{
  "activation": "swiglu",
  "norm": "rmsnorm",
  "tie_embeddings": false,
  "init_std_qkv": 0.0455,
  "init_std_down": 0.00685,
  "lr_mult_o": 1.5,
  "beta1": 0.93,
  "decay_fraction": 0.872,
  "decay_shape": "pow",
  "seq_len": 512
}
Each number is 128 + 24 x the weight over its row's rms, rounded and kept within 0 to 255. Layers, rows and columns count from 0. Numbers have three digits each. The size before them is the row's rms in percent of the matrix's.

# layer 4 MLP down, 256x704, rms 0.115, rows 158-255, columns 0-87
099:159129126150122143081126144145132144098131157156130093100081145130128158117128107144149179128110113098149139130103155176096126139131126114129147152132097137097116105096142183124122128143143157156118119125157144117068114133153089126129147130126099150103111132113101
122:123141103122139113107101137159168108186142131081128156131114118138114146148104142154145141098157149113127137131115147141096110126191105110110140107075150146139107137101101151057113175142116133113125124182107182144136102157104100152150131149183088129147079096139138
096:133101112115095123107141127053083177089164105133091091156115099097130116097115094161127096127152143112130155123093130094171155189188114119146133076139143096120086169111140084133117151132149107188091103089144159104111121132105107126098104127124114149137095124127162
099:114138077152135113121083134151160122133144132131140153111176097146115130157157150110186136140114099127115167113137127155100086085098115102127132164093112069156146132155109109121124158141117101111134179116154127158083089079144160108136153130125114099156109131152149
095:104071091093124111119140156143111114131132091068067143122082122112112111129175106115166158118145167157163128131155145160128138151123124120126142127102122157197167120130158143137133131101139125151109131127122130138077135135161152168106139122121112105146104132125111
099:121125108098154172137137122152106101070108134108131140174131125139180128162116088168087168137138110115070132131102117107159143152132143157117116090170103207114118116139144138132161137105152155137050122156157131125140150111125093110149122139140080133077119103153147
104:084166098132109120100080114154142084125130173130117137122093114108154105109114103122117147158127083152118105094140090111166113165137134123128130134147108130142123122139145131134123130149125146169139074147136146146090153164149111117143123165115140156121109083128130
097:109112125165123150125118133155139130158128102107128111134117121142136122120124139087132158132130128128127133116131136149133151132126181094119152133093100137141043082144073140121103106109105133107107089096111154157165113135139114133136099107137150128151120117105149
100:164127110116117127119136153081142091131138126112142185124128112168150133110110149147133139136151139138148124121104103161161188139109179157144155145102126139151138137131137121149101143132098119123115147116107139142070132097126134155161085083139104149158159186116162
100:123114091119137099127142128126111094152116089121144101153122109112140125119097176174076118151107116181149116104072136141134145149156105137128116150107169108154105124122166129120133133090111143111147114131098095173121114132134154091112117114114133142139129129135104
100:134152113155134158101124095105108134127103115114109128134134134144143114145124121105112095152094135115103126138138087141116169149116117108150148100160154155174063137143133100139104168169090182118118152114153091122125173161140174111135153129148107057151101112114112
110:137143123066122145125100157118122152118166132130137118174102191105109091129113149140163164125132111110130153165124139144132145131141138139129096150128118141133146091150126151123158120158105108133079125116121140143082118132129103105131139167135101139086101138159149
097:146107155125124129086099108102129112176121121159136111125118138181151110141155148100107128136118152129118153130174169151136155114138150141133125139161123074126085112133121108129146140129154122155119148114090118100076087113113087157112134131114120116130093084158094
097:128142134108093154098112114146141121146107163115112119093169134122116085095156134118121125127109166154098121124145136106167104103109102119119152122096101122102120083150158085125145130083149107088098157134078171130098065146127102154119166161162139120156126179091125
099:100131114133109081097163105121137107112130081147115136163143191161115144166103103127147166154105146149106156138124162152152153112133154111168102165108157144154154161154114150122113118097102108093111095120154168141146115115112136140091151136118178142165147126167086
101:125108111128110116130136128135162157074168140123113101171130138115149148163134117163119141127130165137103151160181100129162115177103103121172096159125124150118109143160145120115117095111111152126150130150094099118171090127099117120200145085158125124122194123202104
097:116150119128084147122149142111116111135147144137101159131171153112083097100103162109129138081143147094112136112096107104103105120063107163159145108142146106101166140148147109146140110134179145119117079128107096119113147131149106126102109133136102099155116136122088
106:150120134115164101097136109182147138103141174125130094122129114131084130166111132149139149148137113095071139138161163140072120148120134125131119108150120094147140113107131121091147101137137156115133108137156117133068150149141141125077158101120092152103120097122110
097:168150097151140117140107168110153129100128141128127111121128095083127092069180134172131106106147125108133115129124113113118128131106134127066138094112134131117157166134151144134123075138122095107140121079103186085135124095140124107121116140123109134111118134129118
090:122122127147142120109125171138136097139162131108156122162143120138158107143096150129185098113144160112167137101180082113123101103104162150143074109145134161105089111107153166123128103148122101120148150131139122164121157111099107127124105088094135102111097152102118
106:138135090157102137090092149159137100116130161088206147162143112096127098128132122147127151123094106115127126110140130111125150096106160137078160128135106131106116155131137143121095157119094158149105087147103134112113129115081130161121139118140124115132137114142131
094:120111152193121135142143098126119165117121143175121130136113136148136092128150134144118138148117085134118140164124123138138140120147146138107103113144137119100176147163138109103082146144141094154138139132124135131133133144136161118102131114141128154111141112115140
100:198123159159154115138143175152136143142077136160116120145116158143123115156145107147164104110128123117126124125115114114137086119120108148123129171145155150132130160130138140133116129164151099141143136156150096111121109113122102129108155112096128120097143132088125
100:105110144107101132142105122138123094118080167139123127160107151094118123155128086151115153121091108124174116166134123150114161130116118102095135132122086104121131117147138114136154113139095137136124077135086092101128136143121087138092179152099096110123142109104103
100:103122144158158109140127166144116107137168130124147119134073156166194139129148127116135118133154163167160102131113106081165104167157139083101106091161132181111139107152136131129150146104178104107114130141116161148124110128116077126106143120107118078143139139090098
097:111106128130151120157141171162101136137115144148181135133155153115096136116144096103152140132096052137131152099110090108164143153129104152105132155152103093130124110140108129099079097157149152179129125138149129133125158138087149140145127091123128121134134124099118
099:115089122110134101151102120124143134124123142113144131175113143145151117134100125129156140124127148093124141089149116134100159129154122181108107122150126149107132103133142140142137121111127148128121099122186151116150154136118090137145151128107144120109121119112107
096:149131145101153106119097137097143104130127136122134097173098145105125162157133133114115178157138122148157146108146100116175143123151127130141138092146119150159127142128114119150161147120120129127130107089160133147115179081125145172124102157093120117089127166134104
098:124132137097157163097124127131106116134103143099132151105113115121138149154145118117163150114112120151140143132132112094116174111129146115145109036106088148119105086109179112132140159142163132110124107142130169109089051105141075105127134133122126148124103139165114
101:174099112137132138120119149173133130120116091145135146144165138158150108133120142111122144158154101111152157101099127095161141156130070096154094119147133120106077129152147139138114116145107157089131140102080124174079115121134133140109187103139104159120152097128122
096:130141125130147106154145110159131106157115153077114111080165124100118104171080116085100091124097137148142153147109086115111118108084136128138189137118100116118114130134176120125134162115144112141104147146148146103130162138119131138130114150096120101106179130120118
097:116130118147087165138156135108114112129119138134087109154155132170133094166126109129129135162145121163081161103147106113100123096079158101144096162154131089103130121171110149134158154160128152152172137147159150148149119082134134100100102098133131115134103135122152
095:140128152097122133124125124103098183109139125114117121161096160104130187074148165095125141126143154116134126155128133158120144105146120122160176129144148129118162151095121051109151095145136118116153120132110140112131123161143122176101124127151136101180074091103117
093:163148146131117096101116131170125109167126112094129179079117117124161137183126144124138165143127162125125161100105138128181115087141112121145135111126149134163191134137078181155119165077121102122112124122134131161124151167134128160101145131121140098149106127122134
103:121094158124171146145096107096127114112093069160129148098133129117126154140138104185116122093145119119111144149136133165106134157154136092156104163153118124101100099132140125117138087135138141126134105124102142139152109104111087117139157121140126188108128140087081
097:113136162120158071121143112095158120134142102148116154114164104119159115142137138150122135119100099124129122156137141163102134105115095106123094152144120153107150101137169157107140188141129095107123134134107177144103106164108145106101122097120137152140130125115145
101:158129130131130099125141105108127147095137101109092085146152173139157142124144151159095133100128190152164121135125170152090101111145124113129150168182104148148133185125100167152141132142122170127167139155124137100142108168141142108133090126162165114106070147125128
094:083108081148111104129151145125159147136111161175121126113163119152143120129127089160138152131104091111121114099109133142110121131135149162099122153133119085131158117122151146135150086154166100144160141139103106160100098065156129157149134138124144148077124134118107
102:151117138150102157085120106163102118111078136127162135094173105130088121092111150076144112115122155125121126128114135173090104163157059105133104121105118110155103118101138120133128138146155124120162127178174162153132146142137182155129073108128110149137137122165103
095:116143140151131113124097143080094124164117139137129127164134145148135173122110146076121141109127132170085124105133124133095157135140120075081140125098118176140144062124133131143130079146119143160109138076105151109121116093152147105117091167124132156134144127161138
093:155095114157123141095122135108101118170136129136138110140128108119166143135141098130099107150137124188122099090133157104125112141147123129110113105133139136149096129110095092121134122104110141132092150143088135116158136154143138112136109107130125155135087080154112
093:138147118129120125084181140121094096129125125113132135113093144137114141144152160106104163157120157114090145137084128105126111092137129130139104157123129123134116107123116159111092103162112179084101103197130111162117113133153108146086103087114129116118106151103143
105:135139104121146097070096125099110169160143127145106142133125146146133156109141112139144121104147106139137129156164156130139134093114099101131069126146133142106158116139090120146182135100141140163155193111108106138159163134146133133127123128127142166141107132128103
100:084131114139116119089166140137129143106158134180118162118134108128113191140123139146128123151130105115137106123112113180129136151122100126131163136119162164079171118119092155124107147133133091125171169100141160125130163123116175153163114143130109098072146106104137
099:145133116101146152137139110110075153145116131152125109115115114129154096088146105139079122140171132121140144134107129148086172112116158153139124149118159131116114123126130086169099167136170120128132125141157117146100105106161119100145115149122156154105065120171119
090:155105134138130118122156100111133117135132095096187169148112117093184099145123092191109080121111130144158197142093102125140107115132146126104147138118142127142160162095125149117121131172165168117108097127149123099147104179119108104083136105133134123165121158056089
097:178102157118089125130177092137086101109122125121113141158134106152110167163106137117153123101104105122125092145140123157125159110080142126115094085116129165099112114151165136145167154158113127123125139142140124140158135129104121152097129114113141126090091085124130
100:135126125118115124151147159108102153129104110064134129138115118149151184128125159127131100142161100139104121143155143108134087114123106091100110132154133107140152110100171149140086170156083166134070103130133138171072118086150141135123167122123121128130150151108122
104:123091128130118120141159105142158160145094124110104100170140089122121134104144149127159110109148145167154109133147110134132071167105102111147102129151142111165119187107125136139146176126126149127154132088153149136168159128089132136086145149125124119048101128117090
098:137127125125191141126133106139124138119122146170108091124128084142128159143115173113125128165133146101115160108137145127107159171125151082120127117136140152134138160119144109136109157100108135095121140095094145123133153096112124110113155123154170142129136166139113
097:092103140129114159146121131087157102138130125124123088142186109095110170152147087128083109083153100124146160124150143112163141151122120134109115071141119139084149098089165112137104103142152091128130140130128119127136124149138104108136129121141127165140104147124136
102:101144149091124155119150099114104131153136168127143123107108127129126142132113142172087124119132125128089137101103133121133103142170151124130153133119152104170130158167107170118130093153111123109099222117144118115097118132107105180167141168089137098080114126101090
103:117134125112070092109122097150165118168141128137147103112125112094090154102133126157147167101156163145103130102157166119126116099128112127109140125175144130124127094149142115126131108140147124095154151122132103150094133120127184135104077144118148143152139096104075
099:140152136152139115126164097117109128096130142102138111144152112148103105145125145142120120142124120120132137131201111138110075146128157151129111131128128090103110132081111155142090088145149148148109170111092116098186176146159109129171160118104092138147147126141121
099:114132146139139116160095126150130140087110131185142121153137119141171112144070123106156151141067125113147148147126129127148108105142150094133133121147148162090153129126123087130111123166097123100152174135134132142101108110109101109136149113125147151136142109156180
106:103152126124104129176126136180100132131089130141138151118128141213100117108143092111149124125130122134150139170105155107156114125081082154122133161106154092138145124084127160144140123115132157155133128117131128100138114111141150110144133108154165088115050074088135
104:158086117135127198111102140113152133126128117133102109119170116095103132145126088151120135133116109135155123096094081157118128136138120140142080141150125145147154113112154096118132116110097165138148094109112091119156110108106160122153101128126150126130093106092116
091:136074139106082151145110150152127138113158129086120102134160071119167163112108124113132117157158137111127092083126142129115115083147136106156105128127168101137105098156150149144109110118139177122136108158139170083102134129095138134168131134104089115172152140142101
107:110115121115111137111129125119090136119146083101112160147118150088126141130172180125137151111120116114108108134121143084140132099102142092112121108111094151134173153126130126112154111125117146142149116125102181103106106113166112109139193119148180066118144122088138
099:091151173116080066127132108151104140114110149140167113150149129147114107145107095116120131142151166108148093160119151111100137102115143135115131167114165117100156121160156153132129109154121115157104137162078149126102144143125106096103120121129152128164094079131139
100:134104122113117112094160099152147118163153131109167136097104117118113175116138139105164119117144155166083129145120142154134093124135118104134117131142151121150120142155110154123097163105079117113145156118127132140082124172125104137116174136126165157164127137147116
106:160092106124124191149146114120139158155139155147113115121134082120149124097150129169121132122145103148166114152168143134130110161098108166088127115127121134113109104130179107100176125109167131099130110157154118147135103082126142146119085140125124091111127125120117
097:133131128150120128127109127104144140115122109146109129121110152128141140154132147157151143131130153092119146137134122123134187156126135192082100128118125157110108148147133137121127135127113126161072145095167147130128114043156128109144109130174121117125137147122162
101:114134133150133116137123136126126111145137142112085140112122080152129206160127125130098106126111129118127146146145179136128139160139138156082143113131110142113129156136195093100090100087114108146173104128142097148175088090158120101096120132118172123111137126127110
106:098113155109132110113144079122155123127141159142138125128144151119113136120101127136179083161130129098131154128150161123145122138127132151116123135153094139154108151148111117145154076125118086142150097099115131138137134135131121139159134124129157085151117169153157
106:140116118105143151100137167140157129090114106143159113125077153112109108101104064121105135107166128158132151143139119102121147107129119158121134152162158127099130098140102146172131126137176127145118105150115113086162148131150137135163130135157118127099112144134137
093:180139125119117142108133117142149132098095163101127151149131144123115128095150134102099108161160163104151110088143145154123130124125097119114135111127124164103116101146122137129144102089183122139143088140148111152136068123126113122139094118126147100101167123137153
102:160141134119108127151124117142154136103155143112090111129108126152122114139125168172138149115099109131126149094128166138131162137153112134148109145143121166172108131136109114109106147161110111132101169086122155122102136119131109134103085146117122157107148091119145
100:102123122090150156112099139130160156123180104135115118141156147116108107149100119139094137141111131085144130114182150101133126153132098114147146165147146099136174139101136119126097172128146138165148078126104089135105115165127099142173090132145124146106171155090098
096:129134079156128107150127146122150157116122136161153110131107145125094106155153132120117130144112126157162195107150097102128096128132152141092145110149143122164128108126152146132095147122141133107095114125156143113143151140165133146131148166150072140136086163075089
097:148143138111157147140142145077139114169190142144132095106131103160143120156151078128151111173105164154126098071100153099132138137147112115088118143135128156091134138118131171110148145134092116142126132162125128155116113139129112125140146112120102158100144156132119
100:093103140117103142153151136134118161112137078128155161140157161120177128139124127135088133148139104129134149163126147120153130130114145170139164183110116113148145106123100117135093158115199106113056091146098144127155113148156128130120125171155142139118093144159129
095:151108107083104138153132127123121128143170110181084156113171128131146125112122142124122146151108146080140141107110154144129180179120097102111139114107145113124170138135101113112138115142152127121127130136124160141144106108149170114105135139112151146095101081115142
098:123101131098148109139106149075088091073171144158171127174181117103124116090129137108127136088096114086121087154154121143115134126128122102116118134089107138091122081093103139109173146151123111119143074121148103132054115127125126107139109110138121099147116131140126
099:184122143135123124137081192154175104097143119084152123076159123119139171112158133157149116125183131166130147110084119120077104127111122102152159125104107166152154082114140139133105114095074107149102141183094142130117110121119096103152124145146106178164116114120122
099:136098113132126094102131147159094134106100140129142144113131099144126125136180109139141126126129105126140137108150106111141104118129152128148111184142108173117086142147100135140087140110142105143093133137092108137110132143135114123156124112169165110101115138106132
095:051097146123072126117151118144145087123110150109139117134139125114110104069139154127089126118114167112097098141150136117135160111152088133107150112160114108105141157153106115141112143111120098114114167164163147126133128180143101130114126121133141121148146124122142
096:157113152113162120128155119098163125097109157118124184119136093139137114111135133100154151122104129144138140100119106125128143099112140131112072156105136130082151089097126149153158106141123095140118100144142141122137122131099117105150075141117144146131152148169126
095:138111116123180100152108119128135116148123145127089133161089140138137126130125108149073160098158112091121145129079116128128118181078096131061114119092155120125129110165163094114120139115123106079124155130173120144142094092122122139142093125140130108093132122183122
108:088126102124080146095163146135118133174118152159157094111130137102136111121109135166147154092072179073095140153153157110108124130124131100150133072097179130098111132073128128107139147133107136172117157140115106170132096153097128141115076093107163107110112098120155
099:104128166163144124123124149154130146143082052106121125148144169130149117128109148135132103137131152144116101125088164120145140144117136078104141095091145157131106115108118115129086112093121128077151133112156140095082124103134103124099136152138093111147148089129119
099:131130130143090104127144131129171122149122153109096148126112107143159113124159166139137145128137098178110126108167116121105131137086167140136114133117141162128149132115141069121121138106110090105142131083104119096126073147113146067141130131145148156126178095113096
097:110096114112117138140175107135121118131099129096091120123116092148110139112088103142133126129128169129081123167126166133099139124103141136132096108132099149105129137126096146150119145147147146148090121152097131214129084120114112108094128110137098105155091105131119
095:118125161091162125154134139133114145108165138120155121133170108155150169134113126060114138140155136140120141094087129141127149155155122164122119174099146152158117117178152133113145113109120100139084171086123145151144145087176125136150117108121182117128164086162157
093:136090083153142150106124105129143131107128142151132106128102157117169139158111117124099102110176148106114089134154115116128143154083151120109107064138121138090119132124166141124156161113139128112125156135124158146151116158116149151114116134132118105082103133139155
103:119134145100102114104151162125116135129109110091140167106151136129089109125152116131150158103111129138089143118111139160124105071125116156154158104099127089132147121093131117121110077159105116134134111114103117132119105117147139120135121148148192137111191128126134
097:070118081149125165136129117120148123105086091129151152075103129123141130178157149138104114121100146143183137162153118128110141076096114124135127168116120157123147141103124126112112093153130130147124105093105112127166112113134165153116128118135124121107148130100142
107:122127114108106146112123133112104151115139129109195131134098152100113138062163118155125094119141133121116162143112098103145152130161122123157163138129133118065151149145106144146171094135120144127127082149109095095093108142076094113141120145092111135123118115136137
118:129126113155125128105137116100111121139170130134141118102132148112130183142129150120123116152110147149100135116118133158119175118159099136130131089139180111143115146127121126098169120146157125141149109146128111129118159123095103089127158106136141147115108112149102
101:106100124147107125145082123104133107119078135116127110136115113105166155142137169093116118140100171137087130128142165155092121122154106060166153161118137135138141137110127091124120117141107153160086107132104082150116137121099121142095091084108112143130126154113112
093:119112112126155137149121093109165144144123080080122064138156115125158150150118126126103132106149143093133157096170124163128060136134125103153088137091106157142109147180182089106116144135143129120139112093114112146117129134144161164133111123090132130148104133132129
096:157101133145152151110122090140114107160126127130145142089176130087194102183136158120155161103107110123123116146145116067110114149105139134134103123112175117162118111150106113114144140123131164157170169105114147129126117109093136141147136129081121111111158111119127
095:154122123135140143161127102124163096107115172118125112134121136090166098135120124119126097145150163122121151122129085166163122139130173090114177113129123099137146130117086107167127170159133140154141149133104136133104150144166127127187134143143090077134133121193148
099:155108137126112124097132122146059123138104134113104135154098119079101097135113096139119088108143109131115127122141143149156137124145131134110080129095118160115139119131107160135158097138094096133155145135112104173118151076134120057163080151125124139174109129092167
093:121164128138123118163120103116139140149116135150158089092084143062160124132092136149082131145119159145138130110131152137121132175140106137154123169149105142150106130130093098128157158108166136156121135116063157129119108106168146130157156127106149104158129120129105
101:110118100145077123114108099166125127133155134130138144122151117136150129134131151105133144116125101153163126119135094141151107155120166151165124099150147142138135104121157114120143133152130126163129155153096104112108099164142113119107106124147142107166124097131145
098:126152094145173137154162107127163125102138150110129115122110161107148111130156114130160139124133092121151105125141133089130132112155152108124138110134134149111070165101139117124138133162124131094139131165148148096133199102116110134146147096135139114125130099051114
091:074162094181108151105129145162103171117066111132176133135133103080135133086163126103149104129120108187123134125146110119138159134120151115106166138109113121086165121138073153121092108092119091100112164101135164182133115168143172131105114139128142113105084158158135